From a checkpoint of a small transformer trained on Wikipedia: LayerNorm before each block.
Each number is 50 + 10 x the weight over its row's rms, rounded and kept within 0 to 99. Layers, rows and columns count from 0. The size before them is the row's rms in percent of the matrix's.

# down: layer 8 MLP down (transposed), 512x128, rms 0.125, rows 80-106, columns 0-127
# up: layer 8 MLP up, 512x128, rms 0.145, rows 81-107, columns 0-127
down80 094:38 56 48 58 39 38 50 47 50 60 32 59 37 48 55 45 57 45 44 41 79 65 49 38 56 62 54 44 55 43 38 45 75 49 57 45 65 50 44 70 55 50 55 59 64 29 41 35 48 64 17 40 48 52 42 52 43 35 65 61 74 45 55 51 52 45 56 51 47 37 56 35 51 54 50 39 49 52 52 59 50 45 55 45 51 54 32 31 65 55 64 48 59 50 28 52 55 63 52 60 48 57 42 43 40 57 48 53 50 50 50 36 40 47 60 65 47 39 49 50 43 56 39 48 54 55 52 68
up81 101:52 48 37 37 61 47 63 63 41 39 39 52 49 51 35 49 68 46 34 44 66 42 69 58 40 50 42 64 59 65 71 64 55 34 29 44 44 40 40 49 43 68 50 44 67 56 49 61 53 37 43 54 43 32 45 42 37 73 48 42 37 51 50 59 49 40 50 56 49 47 44 39 54 53 43 54 81 54 62 60 53 34 48 46 45 48 38 51 61 56 51 54 42 61 54 42 51 58 44 59 53 53 63 64 45 45 46 63 45 36 49 60 34 53 40 70 52 44 53 56 43 48 69 61 44 44 60 52
down81 101:46 53 38 34 24 45 54 41 42 63 64 46 44 54 68 48 70 53 56 47 59 50 40 38 44 67 55 59 52 32 39 47 50 58 70 51 58 49 62 38 43 29 47 51 37 48 65 57 52 42 59 54 59 63 37 41 48 56 54 74 60 56 53 41 53 45 37 59 37 42 37 62 39 51 52 44 49 64 28 42 51 46 58 43 32 49 37 49 67 36 35 49 53 46 59 49 57 51 45 41 40 58 38 56 41 54 62 69 51 28 53 58 49 48 68 55 55 59 50 62 62 49 44 51 54 52 45 49
up82 101:55 63 44 45 50 50 50 67 47 61 52 60 40 37 52 22 52 38 55 54 42 60 46 48 55 52 64 41 48 45 64 39 55 59 54 37 58 49 33 50 47 63 53 28 43 46 49 55 56 52 49 46 46 76 34 59 21 45 43 57 57 53 46 47 58 42 63 29 54 42 57 60 56 47 58 50 53 49 43 62 62 46 41 63 35 49 61 49 61 45 53 43 40 34 52 53 52 39 52 56 35 45 51 40 41 64 36 63 65 45 55 38 82 53 43 43 37 32 68 54 58 49 41 60 50 46 54 50
down82 100:50 36 62 64 47 57 62 50 58 44 32 32 54 54 59 42 34 59 40 70 53 48 55 42 60 56 61 47 45 40 42 50 50 46 66 56 46 36 51 61 45 45 47 54 49 53 69 48 48 21 48 58 42 50 46 38 63 57 54 44 49 57 42 66 24 55 52 74 47 46 46 54 43 55 55 52 63 57 51 30 55 46 36 54 62 39 46 51 45 56 62 48 38 55 44 62 49 38 61 53 60 52 63 52 73 40 52 63 25 40 41 48 35 35 51 55 64 52 62 48 42 45 41 49 40 49 29 48
up83 102:60 53 49 36 47 49 53 47 55 32 41 55 58 56 54 55 39 67 40 56 62 43 56 44 36 34 53 70 66 33 57 47 64 50 33 43 60 59 55 60 63 61 53 61 45 46 38 52 54 42 63 53 48 52 52 55 46 49 31 43 33 60 50 43 62 59 38 58 48 48 53 36 48 48 48 62 63 43 48 53 46 54 56 63 53 24 50 40 47 51 51 56 42 50 62 49 44 56 28 59 40 25 45 25 46 62 57 50 53 63 50 58 74 53 62 52 43 40 65 60 62 64 58 51 35 51 36 36
down83 104:54 38 56 35 56 47 48 49 52 56 32 55 28 62 59 68 67 50 54 49 49 68 44 35 50 43 57 56 39 51 26 49 59 60 50 55 38 48 49 55 62 57 44 64 41 40 73 52 45 60 30 45 49 45 42 42 69 51 51 61 72 44 76 43 50 35 55 41 62 43 58 51 55 42 56 49 45 56 45 57 45 47 50 58 33 48 58 54 56 48 62 51 53 56 46 37 53 49 57 63 40 64 44 68 56 45 52 42 59 49 56 36 45 42 52 62 62 28 48 31 57 64 38 35 42 40 41 48
up84 085:59 70 46 64 49 72 37 45 50 68 29 45 50 50 49 52 40 63 41 44 46 37 48 39 51 57 38 60 55 43 33 61 50 58 49 47 53 34 54 51 64 39 57 56 42 60 47 60 48 35 47 31 54 56 58 35 62 45 46 41 51 60 61 59 61 53 47 44 58 42 61 43 57 53 57 59 56 68 62 43 58 61 41 55 61 57 12 36 43 41 51 35 41 55 53 37 41 52 39 43 31 38 31 52 58 50 58 47 55 43 51 43 54 53 30 59 46 41 61 60 48 56 49 52 43 45 45 35
down84 086:49 37 52 39 48 39 56 52 63 51 66 55 43 42 60 56 76 40 55 52 31 48 51 67 58 49 60 45 61 34 56 48 62 50 71 48 42 69 37 47 35 63 55 30 59 37 53 51 55 44 59 56 64 54 48 61 42 60 42 53 37 39 47 54 31 40 54 48 41 51 58 33 54 51 50 43 70 45 44 48 51 57 63 44 21 53 69 62 64 61 56 42 49 39 45 51 58 42 53 51 57 63 61 48 54 50 35 41 46 34 32 65 50 56 57 36 61 45 51 47 38 62 57 57 45 40 50 47
up85 099:60 49 31 47 43 45 37 41 53 45 50 60 48 58 50 62 62 63 50 66 50 57 64 47 40 42 49 47 58 30 48 57 59 40 54 37 50 64 61 44 65 58 44 56 49 24 51 47 40 44 54 68 68 65 69 42 41 53 48 63 41 47 53 48 59 69 52 61 47 43 57 50 52 48 36 39 51 63 44 49 38 53 55 43 58 48 59 43 41 43 42 52 63 39 56 29 38 46 45 49 47 25 56 46 34 58 66 43 49 43 42 57 75 59 43 63 41 39 69 57 38 68 44 53 55 64 43 50
down85 102:34 35 46 61 59 35 49 58 65 59 30 50 54 45 44 60 45 48 38 50 56 43 44 62 67 48 45 49 53 71 44 48 33 55 45 47 57 46 51 52 43 48 52 53 56 41 40 57 67 70 68 47 60 56 38 64 55 27 71 60 40 56 74 41 29 45 53 56 42 49 57 62 66 54 49 52 54 46 45 61 61 63 50 42 37 55 57 50 51 59 50 62 50 57 35 49 59 53 59 53 56 63 51 55 40 39 24 32 54 45 61 30 52 51 53 50 59 36 43 45 36 47 41 53 44 41 53 37
up86 088:55 42 50 43 60 57 44 59 34 38 61 48 53 54 71 65 62 44 42 36 61 53 57 53 48 21 53 44 56 59 47 46 51 54 14 52 64 64 49 52 55 40 35 76 50 43 32 70 38 41 48 58 46 55 53 51 47 43 53 42 64 68 65 48 42 49 49 50 45 49 62 42 45 36 52 49 62 71 37 51 48 50 51 56 44 61 43 55 34 47 50 58 47 58 60 45 31 41 74 37 53 60 43 51 51 47 56 48 49 40 48 60 54 62 47 53 44 44 41 73 58 44 45 53 56 58 55 48
down86 089:52 57 57 51 52 42 54 34 50 39 53 54 35 48 40 53 41 66 54 53 62 51 48 54 58 61 35 52 37 66 37 50 29 59 71 67 51 37 69 37 35 38 40 44 52 53 66 74 45 47 69 50 55 43 42 51 41 46 49 49 70 41 58 46 43 46 46 50 60 41 52 45 54 56 44 41 40 62 46 47 40 52 63 47 71 52 58 42 50 37 45 62 64 49 64 52 55 57 35 46 66 39 50 55 46 76 25 49 56 56 60 45 42 60 47 64 33 49 58 40 40 58 52 42 54 48 40 46
up87 101:46 48 37 51 47 46 33 47 59 53 60 46 61 36 54 42 55 62 32 45 47 47 61 36 45 58 49 49 64 50 62 54 66 60 56 30 29 49 28 57 49 58 43 55 41 51 51 55 64 56 60 60 49 67 37 55 49 50 33 45 60 52 42 22 54 65 41 58 39 53 52 59 51 55 54 51 37 40 44 30 53 48 36 64 36 58 51 57 58 54 62 61 56 58 48 39 48 67 44 45 35 52 48 49 34 34 36 53 40 52 67 47 57 38 59 59 68 36 43 44 41 48 50 35 52 41 72 58
down87 099:66 33 44 44 65 36 64 34 45 41 48 49 61 64 53 53 48 40 59 28 54 61 51 33 38 54 60 48 41 55 38 51 36 61 58 49 56 52 32 42 56 39 58 47 71 61 39 57 35 57 52 54 36 47 57 40 50 53 47 58 59 42 59 55 37 76 52 58 56 47 52 41 62 57 52 59 58 57 39 33 58 43 57 46 58 37 30 41 46 65 64 63 62 59 62 63 44 46 60 33 44 41 55 42 62 61 38 37 40 47 42 61 45 49 41 50 44 44 51 39 64 41 61 64 51 52 48 62
up88 101:65 40 58 24 54 48 51 50 55 53 54 37 48 43 54 56 34 58 54 68 63 44 47 65 55 59 63 49 50 58 39 30 63 51 54 33 60 40 49 46 76 63 43 56 53 50 47 42 42 47 46 49 49 50 40 31 38 62 43 45 43 52 71 55 60 59 46 50 45 42 63 37 66 51 57 31 53 46 42 41 75 46 44 30 67 52 51 51 59 60 44 59 62 45 56 51 57 43 43 42 36 40 46 39 36 29 37 57 43 57 49 47 51 36 60 53 60 47 44 55 44 60 73 49 49 62 56 47
down88 106:36 40 47 55 52 63 63 50 47 57 45 51 42 44 58 72 65 48 62 30 70 58 57 31 40 36 33 40 56 54 50 47 54 68 37 45 44 36 60 39 43 44 47 37 54 63 65 48 59 43 25 60 56 52 50 57 40 49 25 43 43 53 56 49 61 41 43 38 58 52 52 68 44 56 45 66 62 61 59 45 52 54 48 60 46 37 41 66 59 62 61 33 48 45 66 40 52 42 34 50 63 48 52 46 44 40 59 49 46 43 49 50 47 61 27 51 47 56 52 35 40 69 50 58 61 49 47 47
up89 124:58 36 49 49 56 55 63 39 58 65 61 55 49 34 52 47 44 65 48 49 70 58 39 68 44 44 40 46 39 48 48 55 78 45 45 48 44 73 60 25 54 55 59 50 56 39 62 61 63 50 48 42 65 44 37 59 57 43 27 39 41 62 42 48 37 33 53 51 50 34 68 47 61 44 42 41 58 52 56 45 47 49 39 41 53 73 47 34 42 67 45 52 53 60 48 53 56 43 52 45 50 56 52 53 41 52 54 55 50 66 55 34 65 56 74 54 52 33 52 51 40 59 58 56 45 39 40 46
down89 110:48 48 53 67 52 68 54 55 52 46 65 55 54 33 51 42 37 69 49 67 46 63 43 32 68 57 36 40 42 28 47 43 51 51 65 80 60 46 66 44 47 38 51 38 58 46 43 58 45 46 51 36 46 57 25 43 43 47 50 34 47 57 41 61 41 44 27 51 49 68 39 58 59 38 40 45 55 50 47 50 40 48 39 55 63 42 53 43 44 49 62 45 77 58 43 51 54 39 54 49 48 55 53 62 56 58 72 44 66 47 42 62 53 53 46 58 49 45 44 58 35 42 56 59 49 47 57 44
up90 095:49 38 30 48 63 51 58 57 63 53 39 38 52 31 51 57 63 50 55 61 43 59 58 57 49 45 57 57 66 52 67 54 37 50 48 48 48 49 46 37 43 73 42 43 34 36 71 59 67 56 64 50 69 38 57 61 54 64 38 61 38 48 52 41 41 39 50 58 59 53 56 55 35 52 27 50 54 43 50 44 51 49 54 46 44 58 39 47 66 46 49 49 46 58 66 31 54 28 46 49 34 52 47 53 46 57 50 46 36 48 72 69 42 53 51 45 56 34 55 42 32 55 32 36 58 48 55 61
down90 098:47 51 64 54 31 51 42 60 51 53 59 58 25 51 40 67 53 45 46 31 55 39 39 37 43 29 42 50 51 26 46 33 53 50 50 58 44 52 51 57 44 50 54 62 38 54 59 57 42 71 43 60 72 34 47 57 49 52 64 48 55 32 43 59 55 59 66 49 52 43 40 37 47 63 69 51 37 58 59 43 52 53 36 53 57 36 50 50 32 43 59 59 52 51 43 65 61 50 41 47 37 46 53 50 44 58 60 38 66 85 51 55 45 52 48 59 51 43 53 56 52 46 43 54 50 57 53 69
up91 094:58 48 35 66 42 43 48 63 32 61 55 45 53 47 44 60 57 44 40 72 42 49 44 72 47 45 53 53 53 67 56 68 66 43 46 23 62 35 54 44 44 68 60 48 27 46 43 56 60 44 51 51 65 48 65 53 37 54 55 59 36 54 59 40 49 48 46 57 39 48 44 47 67 72 46 58 48 46 57 59 62 31 37 44 51 55 54 57 48 43 61 58 55 65 60 47 45 43 44 68 44 58 58 61 57 40 42 52 43 48 39 49 51 29 61 49 55 37 42 39 43 47 45 59 39 64 59 64
down91 092:43 53 38 28 57 45 45 46 52 48 49 55 57 45 66 44 41 44 61 45 53 44 63 43 43 73 55 50 57 46 28 53 46 60 54 60 47 72 52 56 38 42 51 49 48 52 39 47 46 56 32 57 42 56 58 60 54 57 75 69 53 36 76 47 59 45 42 43 58 44 64 59 40 45 47 47 59 45 39 71 46 45 43 62 28 51 60 62 53 51 51 32 67 33 56 50 77 25 50 63 54 52 46 51 42 55 53 56 53 50 48 46 39 63 46 53 37 49 57 62 36 39 42 39 55 49 46 46
up92 089:41 54 46 57 51 72 49 40 59 55 57 43 61 30 48 41 43 42 56 58 54 51 41 67 36 56 60 51 49 52 52 63 47 32 58 32 52 45 24 49 43 67 56 44 50 49 61 49 50 61 67 57 40 60 44 45 36 66 38 44 54 65 39 58 54 38 46 44 51 48 63 60 59 40 30 46 46 58 65 46 40 45 41 32 29 53 49 40 58 32 56 44 59 37 54 56 39 56 59 55 47 47 35 55 22 64 44 52 59 65 58 42 58 54 34 62 55 43 42 50 47 47 38 49 53 57 63 40
down92 092:69 63 75 47 57 45 66 51 53 68 63 46 45 56 45 58 55 36 49 44 50 48 54 46 54 42 41 55 24 52 44 48 37 42 43 50 30 49 58 38 50 26 42 58 58 48 41 33 36 65 44 51 48 46 51 47 48 43 69 49 70 55 45 38 58 47 53 49 59 48 42 62 35 46 58 64 59 56 51 52 46 37 51 53 49 48 64 43 41 51 31 44 56 38 60 85 51 49 46 35 61 50 67 54 50 47 54 56 48 37 41 47 53 61 51 55 36 51 56 49 60 48 71 66 36 42 42 51
up93 108:65 25 64 58 57 48 54 49 43 52 47 49 63 53 46 48 49 49 44 49 65 39 58 58 59 72 40 44 58 54 56 66 45 31 49 53 36 51 44 41 65 58 38 58 57 61 42 67 60 42 43 69 52 44 54 63 65 37 44 30 57 55 55 28 48 45 46 39 53 48 56 59 65 48 46 57 66 50 75 54 67 38 38 44 43 45 44 48 49 67 44 48 53 60 38 32 57 51 53 55 51 56 45 40 54 44 36 60 44 59 50 38 46 33 53 68 34 39 57 50 33 60 37 40 47 45 41 58
down93 110:48 37 55 38 39 37 18 61 56 55 60 65 46 50 64 54 45 38 50 38 46 46 46 39 53 65 55 42 58 60 41 43 58 55 44 41 58 72 48 62 49 57 53 56 52 52 59 58 64 56 57 42 41 59 48 55 56 69 71 62 51 35 61 61 34 40 58 30 64 24 55 51 49 52 48 56 45 47 30 58 49 36 49 41 53 40 53 47 39 50 48 55 49 46 43 44 58 52 45 52 52 45 52 47 47 60 55 21 38 54 61 38 70 42 61 61 43 39 65 60 67 41 50 46 54 52 57 44
up94 094:67 57 52 60 35 49 59 54 50 49 55 63 53 58 67 65 44 62 48 48 52 49 57 38 53 22 50 60 58 55 54 63 59 52 56 46 54 45 32 46 47 47 37 45 54 44 61 44 59 41 43 38 60 47 38 62 55 52 51 63 41 42 44 41 35 42 46 60 42 43 49 58 45 65 62 52 36 45 42 73 54 55 68 50 42 54 44 55 53 56 43 19 54 57 55 48 39 39 35 46 62 25 60 49 55 29 47 61 72 61 46 61 62 56 52 39 48 46 50 41 50 70 38 34 41 45 54 61
down94 096:54 43 72 25 44 41 46 42 54 52 50 57 35 48 51 56 60 54 44 24 72 47 50 41 57 47 61 29 32 47 42 50 54 47 49 48 49 54 39 51 48 43 67 48 38 65 60 57 60 60 34 63 47 47 61 52 43 58 61 36 55 50 45 38 57 57 51 48 58 41 40 51 41 63 41 37 51 59 63 41 52 52 30 44 37 43 57 46 73 43 42 55 41 74 37 38 52 55 54 45 41 61 54 52 50 64 44 62 51 43 49 33 45 68 55 52 38 54 48 61 53 51 70 45 66 59 57 36
up95 103:34 46 41 35 59 40 33 29 65 61 44 47 57 46 55 55 43 63 52 48 65 58 56 41 49 61 58 52 70 41 54 66 48 55 59 57 24 35 55 40 60 54 47 63 41 47 51 62 48 51 52 57 54 51 50 44 50 39 33 52 40 56 56 47 49 52 48 50 58 34 82 35 45 53 61 59 53 45 44 33 66 46 59 49 57 51 66 54 42 56 54 46 66 53 56 47 47 65 24 37 59 51 45 49 35 53 40 49 66 59 43 40 43 54 59 56 54 47 57 51 33 49 70 49 55 47 25 50
down95 103:46 54 39 40 39 24 54 58 37 44 58 50 63 51 72 58 51 45 47 42 55 49 65 39 46 43 43 54 36 51 61 41 64 56 55 45 49 56 38 49 38 68 69 39 53 62 60 68 67 51 48 49 45 23 55 37 53 64 43 35 45 58 50 44 64 52 62 49 34 44 48 44 44 43 35 67 50 36 51 61 59 42 39 44 60 48 74 46 72 55 56 49 45 54 48 57 41 43 53 43 41 48 61 46 49 63 51 64 37 38 56 63 47 47 36 49 46 57 52 54 54 69 44 42 46 48 50 29
up96 109:41 36 55 45 44 63 51 58 46 48 69 43 56 50 49 50 54 56 49 34 42 55 46 57 44 47 61 67 54 57 66 59 56 53 32 44 69 42 52 26 57 67 44 54 55 50 63 52 42 31 60 66 48 64 56 38 45 45 41 41 61 45 58 35 39 64 50 55 24 30 57 36 44 66 50 51 46 40 54 42 52 37 55 29 43 54 73 55 41 53 45 55 46 46 64 31 41 65 45 34 40 54 49 43 47 43 41 48 36 48 69 64 53 58 61 48 52 45 53 49 43 62 54 61 51 40 55 57
down96 111:35 28 66 70 41 64 41 33 51 65 53 52 44 56 56 41 58 36 45 37 55 52 48 54 46 59 52 48 53 66 31 59 45 50 56 52 45 58 49 69 53 61 61 62 55 62 32 57 63 42 46 40 73 46 42 43 60 50 55 42 64 51 53 49 49 52 47 45 42 53 52 68 51 54 50 50 50 41 53 47 42 51 34 39 61 75 47 38 33 58 47 41 58 66 44 32 40 44 56 50 49 41 36 68 49 55 40 30 57 46 58 39 43 41 48 46 48 51 55 52 61 64 43 34 51 52 70 29
up97 097:52 35 40 52 44 52 39 52 41 53 56 27 58 49 56 58 43 39 40 45 47 36 62 50 70 53 39 47 41 57 48 67 60 53 51 37 58 71 38 58 58 51 50 59 54 39 52 44 67 46 40 63 65 73 49 50 45 46 44 60 50 40 60 59 53 50 59 50 42 45 56 47 66 63 43 53 71 56 62 41 61 55 38 38 33 44 43 52 52 74 32 53 39 44 33 45 46 39 48 54 33 47 48 53 54 41 35 52 48 48 38 65 49 56 58 59 38 49 80 71 63 45 47 54 58 55 49 53
down97 103:55 48 35 70 61 53 44 45 40 41 53 46 52 45 65 48 40 50 51 41 60 50 40 58 30 51 41 46 43 34 55 44 60 54 54 59 48 45 38 48 47 77 38 65 55 69 36 26 41 38 33 33 50 46 37 37 61 44 61 36 56 54 44 58 61 66 52 32 47 45 42 56 43 52 65 31 54 53 36 47 50 67 57 64 51 60 52 39 30 51 64 50 57 50 60 34 69 53 53 68 52 47 51 52 45 63 53 58 54 56 48 57 65 55 46 65 64 52 39 37 41 55 46 47 47 51 54 58
up98 099:61 40 44 57 49 44 38 48 46 40 44 76 58 54 52 67 69 45 50 42 60 51 58 28 43 37 49 35 74 48 45 62 51 52 44 50 67 65 48 32 46 39 57 47 62 53 41 63 61 56 55 57 31 61 33 49 44 41 41 60 59 65 38 45 61 54 34 44 33 35 52 48 40 50 37 40 66 59 39 39 73 34 46 54 42 49 50 47 40 45 48 44 37 54 53 57 43 70 50 53 33 59 57 52 67 50 51 57 55 41 57 43 59 59 58 51 34 63 55 50 61 48 58 40 45 59 46 48
down98 102:49 42 55 50 32 61 45 76 61 40 61 46 47 41 50 47 50 49 57 57 58 43 62 66 43 41 49 67 59 44 53 53 53 56 60 52 36 37 41 49 58 69 31 41 62 57 61 41 53 59 44 57 47 41 59 59 54 70 58 40 51 44 47 47 58 56 59 69 52 47 51 48 53 33 53 40 36 59 61 60 29 55 55 50 56 54 62 56 52 61 73 49 49 43 54 44 39 43 40 44 46 26 37 49 34 67 48 50 45 49 45 49 46 56 45 63 68 34 27 40 39 61 30 45 43 45 47 33
up99 088:48 32 51 27 73 65 46 59 43 42 59 51 50 55 59 52 49 55 48 40 51 47 54 39 49 55 19 70 42 44 61 51 59 57 46 53 44 44 50 52 65 68 50 67 50 41 42 45 42 45 40 54 55 57 48 46 53 67 54 48 62 37 59 49 47 59 56 56 42 20 55 36 64 48 43 56 51 73 76 49 50 42 54 51 31 40 46 62 62 51 58 55 48 57 57 36 60 61 45 40 35 52 46 40 59 53 49 58 45 41 38 49 59 36 54 33 58 52 54 41 45 41 67 40 42 38 54 55
down99 087:53 68 35 80 65 40 49 64 51 52 34 38 41 49 30 61 44 53 64 56 49 53 50 45 57 55 63 45 40 44 42 54 38 51 51 49 54 41 55 41 40 25 36 34 33 53 59 49 58 50 44 45 45 47 72 57 43 58 48 46 41 62 39 47 48 42 45 33 52 78 46 59 43 50 40 41 45 39 36 53 69 62 49 39 64 50 57 57 33 51 49 60 70 40 45 56 45 52 43 52 58 55 57 67 43 46 47 35 52 47 47 63 55 68 62 64 50 48 63 51 47 41 57 57 45 51 51 41
up100 100:72 34 59 36 48 36 49 65 65 48 38 56 49 51 51 61 57 52 48 43 70 43 52 40 55 42 61 65 58 52 56 50 58 54 56 60 52 36 36 36 43 37 50 56 50 65 44 43 51 41 45 42 75 35 37 69 45 57 51 43 48 54 58 24 31 37 51 50 35 45 46 45 42 60 48 43 59 67 53 61 52 64 66 52 50 57 66 32 47 70 32 47 48 56 42 52 43 63 60 45 50 41 62 57 56 62 45 51 51 58 53 46 57 58 59 34 41 42 57 47 41 57 42 27 59 48 57 47
down100 098:53 48 80 59 42 59 49 44 60 51 52 49 60 52 55 62 65 66 61 64 37 44 51 48 42 52 62 44 52 56 45 45 60 26 34 34 48 61 47 36 40 53 50 69 52 32 69 44 49 47 61 50 54 60 48 56 42 64 54 48 39 50 60 47 40 44 55 42 54 55 54 60 38 55 37 47 55 66 60 50 35 33 54 61 43 63 34 54 56 47 54 41 50 54 51 49 32 34 46 39 36 43 49 50 46 55 52 47 55 51 44 53 46 41 45 49 67 42 76 49 26 50 46 49 41 47 81 42
up101 091:58 62 57 52 49 45 41 42 56 42 65 60 33 47 57 40 58 46 38 40 54 53 34 47 54 48 42 56 50 52 38 42 61 51 50 42 67 58 38 49 60 55 52 75 54 42 51 35 50 50 46 47 48 56 36 40 52 60 49 67 46 46 45 46 59 33 58 66 64 41 52 59 64 64 42 50 61 46 39 53 66 55 51 47 42 69 37 35 45 67 55 62 33 45 43 47 63 50 41 43 31 42 49 51 45 20 36 70 53 62 46 54 58 49 26 57 57 51 40 56 40 29 51 55 49 62 53 64
down101 098:52 46 51 63 46 73 46 53 67 42 52 16 50 44 35 51 36 54 65 48 39 42 74 54 19 59 41 53 55 48 60 32 46 57 63 48 39 55 48 62 53 52 63 42 50 42 53 51 72 67 43 50 55 51 54 45 51 49 41 46 60 60 31 46 56 56 44 44 56 54 44 33 63 42 55 60 29 58 66 50 41 44 50 50 45 55 58 44 50 46 45 46 44 65 49 74 56 46 39 46 57 47 61 44 49 59 46 43 51 48 65 63 48 49 44 56 48 45 31 45 54 46 47 68 50 40 69 53
up102 102:65 43 47 48 59 51 46 51 47 54 37 59 58 54 44 57 47 42 47 47 73 56 40 56 53 59 42 42 62 50 48 66 43 44 34 64 40 57 51 32 61 61 59 62 53 50 41 53 51 45 44 66 54 38 34 50 50 54 50 34 60 34 77 53 49 56 53 36 54 20 56 53 50 44 45 61 66 59 60 70 57 60 52 48 47 52 39 54 38 60 37 49 56 54 51 26 40 59 43 40 38 49 57 60 39 25 58 59 51 45 34 42 53 45 48 48 65 28 56 69 47 51 56 65 52 50 53 41
down102 097:47 50 59 36 59 30 47 64 44 53 50 53 44 50 62 52 54 52 57 35 57 57 52 58 53 63 51 52 34 41 54 62 53 48 45 42 44 36 51 25 47 43 55 38 61 67 64 60 32 49 51 53 57 52 56 54 48 45 71 47 58 45 43 62 55 49 42 50 63 44 58 49 48 52 51 39 56 47 60 31 65 53 60 53 35 29 59 27 40 55 56 39 56 45 45 44 36 52 58 46 59 62 59 27 53 68 39 41 48 44 29 58 53 46 67 50 33 66 39 40 58 58 47 41 62 39 51 72
up103 096:58 44 51 57 39 34 40 68 45 59 46 56 38 50 76 35 40 50 42 59 46 55 58 66 63 48 31 45 35 45 66 52 39 38 45 47 60 60 38 59 69 59 47 66 43 42 53 48 48 55 50 46 42 50 62 37 52 55 46 60 47 39 55 59 62 51 45 47 48 38 47 61 58 34 38 38 52 52 41 55 62 49 42 52 58 54 53 35 60 41 41 31 69 42 36 47 57 32 54 29 52 51 59 53 39 56 43 50 64 36 47 44 48 43 45 63 34 58 59 57 38 63 53 35 59 60 75 55
down103 098:45 50 63 50 57 45 53 42 45 42 53 36 41 56 40 62 45 59 47 42 30 43 45 53 53 50 66 52 68 39 54 48 41 70 54 45 48 39 66 63 57 63 64 40 48 51 58 48 51 47 28 33 42 53 49 46 42 55 56 59 42 43 50 69 40 45 49 37 61 52 56 31 28 71 55 65 43 53 73 58 55 45 64 63 48 57 34 39 45 55 50 72 51 70 60 48 41 55 43 55 37 49 52 46 53 44 48 33 48 62 36 51 60 57 49 49 73 46 49 50 62 47 55 68 36 50 39 39
up104 105:46 45 41 55 70 64 50 34 34 51 34 42 70 44 68 45 48 40 49 48 72 34 66 41 51 44 64 52 46 63 33 50 55 47 48 58 51 51 36 37 47 41 52 32 53 34 32 49 47 34 51 53 68 64 41 29 53 45 43 54 37 51 42 56 55 65 40 49 35 44 56 33 43 46 75 48 49 62 54 58 51 49 51 63 64 50 44 52 46 56 48 64 43 59 38 44 44 60 55 70 46 43 44 66 59 35 45 61 39 42 54 47 47 41 47 40 63 44 57 61 49 55 60 53 44 52 47 63
down104 105:63 63 63 49 56 54 55 65 61 63 53 54 56 45 48 54 39 52 54 47 61 39 66 60 61 60 42 50 53 59 51 50 53 37 56 56 33 35 65 41 37 54 57 63 58 41 22 53 52 51 36 67 48 47 51 48 46 57 29 40 42 62 41 25 46 46 47 38 52 46 26 50 60 64 35 31 61 41 37 46 44 59 34 44 44 52 70 57 68 51 58 44 52 43 45 52 48 44 58 48 43 42 39 42 48 41 30 66 44 62 45 60 56 55 50 50 46 59 70 63 44 39 48 55 43 42 57 39
up105 108:69 51 64 60 41 41 77 43 50 51 50 42 60 45 51 50 63 52 45 51 54 33 47 36 38 34 40 47 65 45 54 48 59 55 43 35 36 54 29 57 45 67 55 49 36 42 47 26 57 34 51 51 55 59 44 57 41 49 24 52 55 62 54 32 48 47 51 52 37 30 42 57 63 61 61 50 43 49 52 56 67 62 42 72 54 44 60 55 53 62 44 60 57 39 42 55 37 58 34 53 52 50 42 43 61 49 24 54 52 47 55 62 71 38 49 52 52 48 46 49 49 50 65 47 45 55 55 59
down105 100:51 38 57 58 56 51 30 56 46 55 60 53 48 59 62 38 52 46 45 54 62 64 53 55 63 48 64 48 47 33 46 50 57 53 36 54 38 63 39 44 49 45 32 38 50 42 46 52 50 60 48 54 45 49 57 60 49 44 46 67 62 55 45 54 50 44 43 53 47 67 60 69 52 39 56 50 42 52 55 67 44 35 71 42 46 56 60 22 51 64 34 38 41 53 50 37 68 39 54 57 58 39 54 62 38 32 62 14 41 40 53 52 35 45 53 62 41 40 50 59 61 71 39 51 49 52 48 52
up106 097:37 61 56 47 45 49 57 59 45 55 48 64 50 37 50 50 52 50 41 47 77 38 53 42 48 47 37 56 50 44 49 63 55 74 59 55 62 50 46 37 46 65 34 50 48 29 45 63 33 39 46 48 48 57 52 35 55 48 55 46 47 33 56 51 52 47 43 59 35 58 54 40 62 39 40 38 40 65 54 43 54 53 67 58 56 43 40 32 45 55 57 62 49 60 68 50 46 45 46 37 50 35 56 21 54 58 56 55 52 57 55 29 48 52 62 71 63 30 69 64 51 53 33 53 37 50 49 58
down106 097:50 48 37 48 31 55 45 53 58 53 56 62 33 59 64 45 47 39 48 44 34 56 44 46 61 39 63 52 34 54 52 19 57 41 55 51 47 65 61 73 58 65 55 43 44 48 40 39 68 53 69 71 40 49 50 64 51 52 62 40 62 44 47 43 47 41 57 44 62 38 52 47 57 44 61 44 54 64 43 40 53 68 36 55 62 57 55 56 52 61 51 48 51 48 34 48 48 51 40 46 51 51 39 54 63 46 66 28 47 63 46 56 51 42 35 39 33 51 59 37 36 60 72 45 56 48 47 39
up107 084:63 33 55 47 67 53 49 59 70 44 53 58 72 40 61 36 49 55 50 57 52 43 44 61 48 55 58 42 55 47 47 59 38 43 53 40 45 57 50 33 61 51 32 49 55 49 50 41 65 54 60 50 46 57 52 43 41 51 31 64 46 65 62 58 48 44 61 53 47 36 64 66 34 44 36 48 55 58 44 52 53 50 45 54 54 40 59 39 26 50 36 44 68 34 66 52 29 57 43 30 35 44 34 39 56 42 48 60 43 59 75 64 38 48 65 46 43 54 44 37 51 50 36 42 56 63 53 55